Weights of a small transformer language model.
Training: a variant of Muon for these matrices, 166M tokens.
Each number is 128 + 32 x the weight over its row's rms, rounded and kept within 0 to 255. Layers, rows and columns count from 0. Numbers have three digits each. The size before them is the row's rms in percent of the matrix's.

# down: layer 4 MLP down (transposed), 896x224, rms 0.035, rows 473-484, columns 112-223
# up: layer 4 MLP up, 896x224, rms 0.0386, rows 474-485, columns 112-223
down473 119:186121144090126117177227148116064165057120186120111120213154124104131178162135102130106155154052156111152135127160167163166118205167142106070130182181097136114153127099101135158158172090071130102176141151077122071175221152154152134097115132128136150125128178097157098150122071116116087190126144167167080163122153147144127092073101127153
up474 110:111070165061169136132122145129160119148124094096156115165146163081134147117135118109129109162192086131183176075089116090154076188119072090089113196142141072132153181156108097083113099100092108118172104148102123142112134091146147111114139120067092107172098139129152128114155069137148110158105136161159131177190109110217118095164182130128
down474 102:142149170130156143119118111151125135139149140173127140083078120131117121111093076105136075035173110136165145178166103179105148150153150145126100176116112080143137169062189099119118190139163064117162097169146111128130159153094079128149158125144066187109049068131106154129111123157107162110136127131186113111150095061144108097108102093185
up475 091:098127128187086090133127115122135193157098102115169184156139191089142109119092194124097075124128155081208137077132154185133144158109182111167187110086107124083126118152088156148108167129156082098141168080142163127147118103128148124152052166112149119091102138106173165106094129114159155091146142048147138123129155135103095127185205106136
down475 103:168138105103201104168175144114160049097093189181120116136114102182076108188139116145061127123096094164150142166120149123140147093090131086130156163116070156158105172165151113125130204168105122149131096123110162122097108046102129165151148118120129124168125178114150078131108137113114119078132152148075162177144115100115093132111080110154
up476 109:112141125153148044121112078136111139108165137161120108070094136107159126137113085088050115131095094123145110092132186129137088148158154168096105152128110146172122141122136060139130095142158148082158148105145158169142116102122099106157102176114149083153102149139115185155118136154134132125069141072108129122107103102091115100072173091142
down476 111:076189151129103076151153126136095201114173165154106109092129137137146134119190107101147130121129139126098138180164138118102158137093073149133137108106093102107145166064130098122146161064130135132152075120077140165153129186120142122166144196154086139151123117148143152145148104146113099118139142137133119098142178131086119170126131170178
up477 104:142145105171161110117154173132156137140092124147135135152177132132162110119149150125184099086119154050093211151083118131112162114145061140121190052128127116091098152102149099132151086096136121118148126142166125138118147095146095112146149158148050136147128164148098136119146127115094177124130151167111149125172105060113142142111138106079
down477 111:139134088127160134126087145138128123193127105174107120152128125167084049106093166148176104109174070134158078134149136156125122147070112161107144079163104141113046130092164139107116117140138103144077036166099083170075066145137097207175163088114136148156157125095193124157129241137055144071182150138165130139157133108143122121157118134155
up478 093:128187100182100113103108109110169099167142132123141137079120147101140139133152146161145148121171099136107171123109205085160100147127126125095167170141134082158106131133100118150092076091085126106080188132122111124094145131152161114101131100119110161156077153184165131135175147189112148079096113133115139129124098103145121132093115114153
down478 084:083088124097138079144116188176117120132086038109104186088150130106148149150134094126108152089109105108068184065118084203151149120168145099095160127117131146084106124118148166116162183094124138115139118128145133123132198130109119100127099138099110146135134111125119132090118108115116100154121037111144098128087148099139113117080148194122
up479 152:106143115152130085148112040165102153130156170081110168159174102108072175136119139098171118125000142132116145099122094126064084152113156133031154138094178135140151158080146100096147107131109141163150126111126103154166091173093076111165110137139134136161114155160167084149098120084098157182183124167118136138126165095105072131128060130139
down479 133:112164122118087107138136102049130141179160138130073179108184133161114191157146168110096119136082136104105168137157126095118084192135116135136116186150127125159165148158160111106151180126104119128150129108145080136156153106101128090102134121131133087130157138089094099097159138185059143127140152140086158186179166133143079101119072094169
up480 092:184212163203132099109127113193159141226113161089144151136113093135099101153136133111125092063090131084080110116142209108090124160084102101091106122088133110099163185171208138129102143081101158142100164076130146161176091123124110078158094118149077094145113098091082159134131176160162173075125176136095082099152138183124090069100099173093
down480 090:144119109157100091173105131113148145181098118189095135165148124104116187136116135146123090131126118121178097086128092099165188121098147128142162162111144118128129100162159126194180123135158124130144159179125123123119062170170129144104157123159140148143130087138117128150056095136116140181105129103122124132152144101128161130160174110148
up481 062:124125058153114074157227130138203138124079143081076074123077136162127173135121123129115088078068096081149123103136150110122132148131080109126091104150148140153148131151119069192135109124082091111145112170149123115075165125115102128135124094145105124093109170089143134189162122076094142193118195129147125092096129122154074102146089204151
down481 059:098138140162129136083126103128136063162176122128133145131167107082100118047167112146178146165159148149084163111142145114134148195091136094087082156085135156133145174134102111115082086149123150158067083117164092103114088115091141087112138150161160118115128112165120120085097124211112086080163161133108097134118135188183164066115122140092
up482 115:192135189117102082116164177132124122142126116085096156047105123105114167106136125115168097099144152154122168102123148066173149102130109127114149129181123156119110145121129142090139138045083064155146143158106104122171171185129177092090111162144145165220158145066125156087134092166055080122189161164133126114192118132163167123111125086148
down482 118:154118130060170168197129105097122056103102168058169070113095158160157093151102149148097153134131132112081162128139145129141139112148122068122114184112107117099104175134142112090099106106177172139157153153163099199092146123152185091118148076100156181125133172138197171150130084099098128117135125173122097152125122141134131031064122109141
up483 105:092118135147189094065194141184080114082170094150119094146112178155146142071155164115140150106116195111063170118149076115095102127094171171086121094154124113161138149092127171184118109115149131083106152082157127156082143157077115133113104143156184086145115130137149085172123096124159091106084108155085127162109055080162163105095152131057
down483 110:147115108087067080163109100165156139111125089097184165101156165104152124189114133153122173131125115131101143113114104196122135163072143164105081124051158141135174132141173170147112105155133132150185159134166183130146146132164155084134137127143140129156122159139077110115137104042184136191160073117121089076121095128142096153128147059141
up484 111:164121115156109131116160131108087183091087180117160180123101221174143116135093172090172158180121110081138146162122115068080171135098118168151128155102162151078132120042149132097125149093078155152127103110174091115150138135162164060133135092171151125156133187141120114145143121110155097089132087178159148114137147120119114069083165090128
down484 110:196151194130156132155130117116123118180103081176084128142133220130126124120122114126139104139143139091119095188135123080146143122144109153131133145151123092150058144160100157069056153099160147150128107071165148140122097164150102094068137103135139132128124091121103186139130111031086161117124126112060137126161163079049100123071106107122
up485 099:159113136122123137116163100107113151144153124152113126157205168149137121181105083118120113085082142127026120098171122123110138166140139153082159118143135103152108131101150161106099110077154139176148130103115137111150114154180149102105191098078166154172118132097107085138106097133159091131221106093161132108125115122080107155131181120145